Weights of a small GPT-style language model, trained from scratch on English Wikipedia.
Size: 13 layers, width 128, MLP 256 SwiGLU, vocabulary 4096, 2.45M parameters.
Architecture: RMSNorm before each block, no biases in attention or MLP, tied embeddings, normalized queries and keys.
Training: a variant of SOAP for these matrices, 122M tokens, 3736 steps.
Each number is 200 + 20 x the weight over its row's rms, rounded and kept within 0 to 999. Layers, rows and columns count from 0. The size before them is the row's rms in percent of the matrix's.

# down: layer 9 MLP down (transposed), 256x128, rms 0.413, rows 251-255, columns 64-95
# gate: layer 9 MLP gate, 256x128, rms 0.393, rows 252-255, columns 64-95
# up: layer 9 MLP up, 256x128, rms 0.424, rows 252-255, columns 64-95
down251,101,217,170,203,196,221,232,178,219,186,185,206,202,194,194,182,229,212,180,205,195,222,170,195,195,184,186,179,201,247,195,212,195
gate252,099,212,167,195,159,174,240,220,209,195,219,189,207,205,202,213,208,207,183,208,213,206,206,222,187,214,198,197,203,219,184,155,204
up252,103,175,191,205,201,221,212,218,223,212,210,188,205,198,213,189,208,233,218,212,237,201,200,210,195,206,204,163,193,227,195,222,205
down252,105,199,194,197,196,172,207,181,224,168,191,193,183,229,196,203,164,217,211,202,226,217,197,185,198,177,206,218,221,217,213,221,210
gate253,100,227,169,219,201,152,223,196,166,204,192,181,173,174,197,214,199,195,167,213,209,203,169,212,237,210,185,204,212,192,214,215,245
up253,097,211,251,198,215,218,214,209,245,147,181,203,208,210,200,206,208,224,210,189,225,225,175,161,205,178,207,183,173,173,169,196,187
down253,098,178,168,197,192,225,193,211,207,191,198,171,214,218,200,186,185,235,174,148,204,201,190,213,224,210,211,253,199,207,198,221,171
gate254,102,199,226,185,204,203,206,200,174,230,200,194,211,222,181,208,204,218,195,195,214,190,216,232,203,196,194,195,224,199,157,173,213
up254,103,196,219,189,223,158,175,213,184,190,215,187,191,179,173,217,172,183,171,237,228,205,208,221,236,204,236,171,222,209,203,203,214
down254,099,205,184,215,233,218,210,192,189,218,199,221,208,180,202,220,178,194,209,207,218,219,198,189,206,205,171,208,218,197,196,231,216
gate255,101,187,180,207,212,162,212,208,173,196,219,178,209,230,222,213,195,200,196,197,181,233,229,218,227,176,209,193,201,200,214,220,190
up255,101,227,165,211,183,201,184,209,203,207,200,192,196,189,195,199,203,182,194,174,221,207,221,220,184,202,204,205,195,190,182,224,192
down255,105,214,218,188,211,176,226,195,230,243,166,202,190,220,223,187,176,229,203,203,167,199,202,201,175,178,175,228,209,184,186,194,165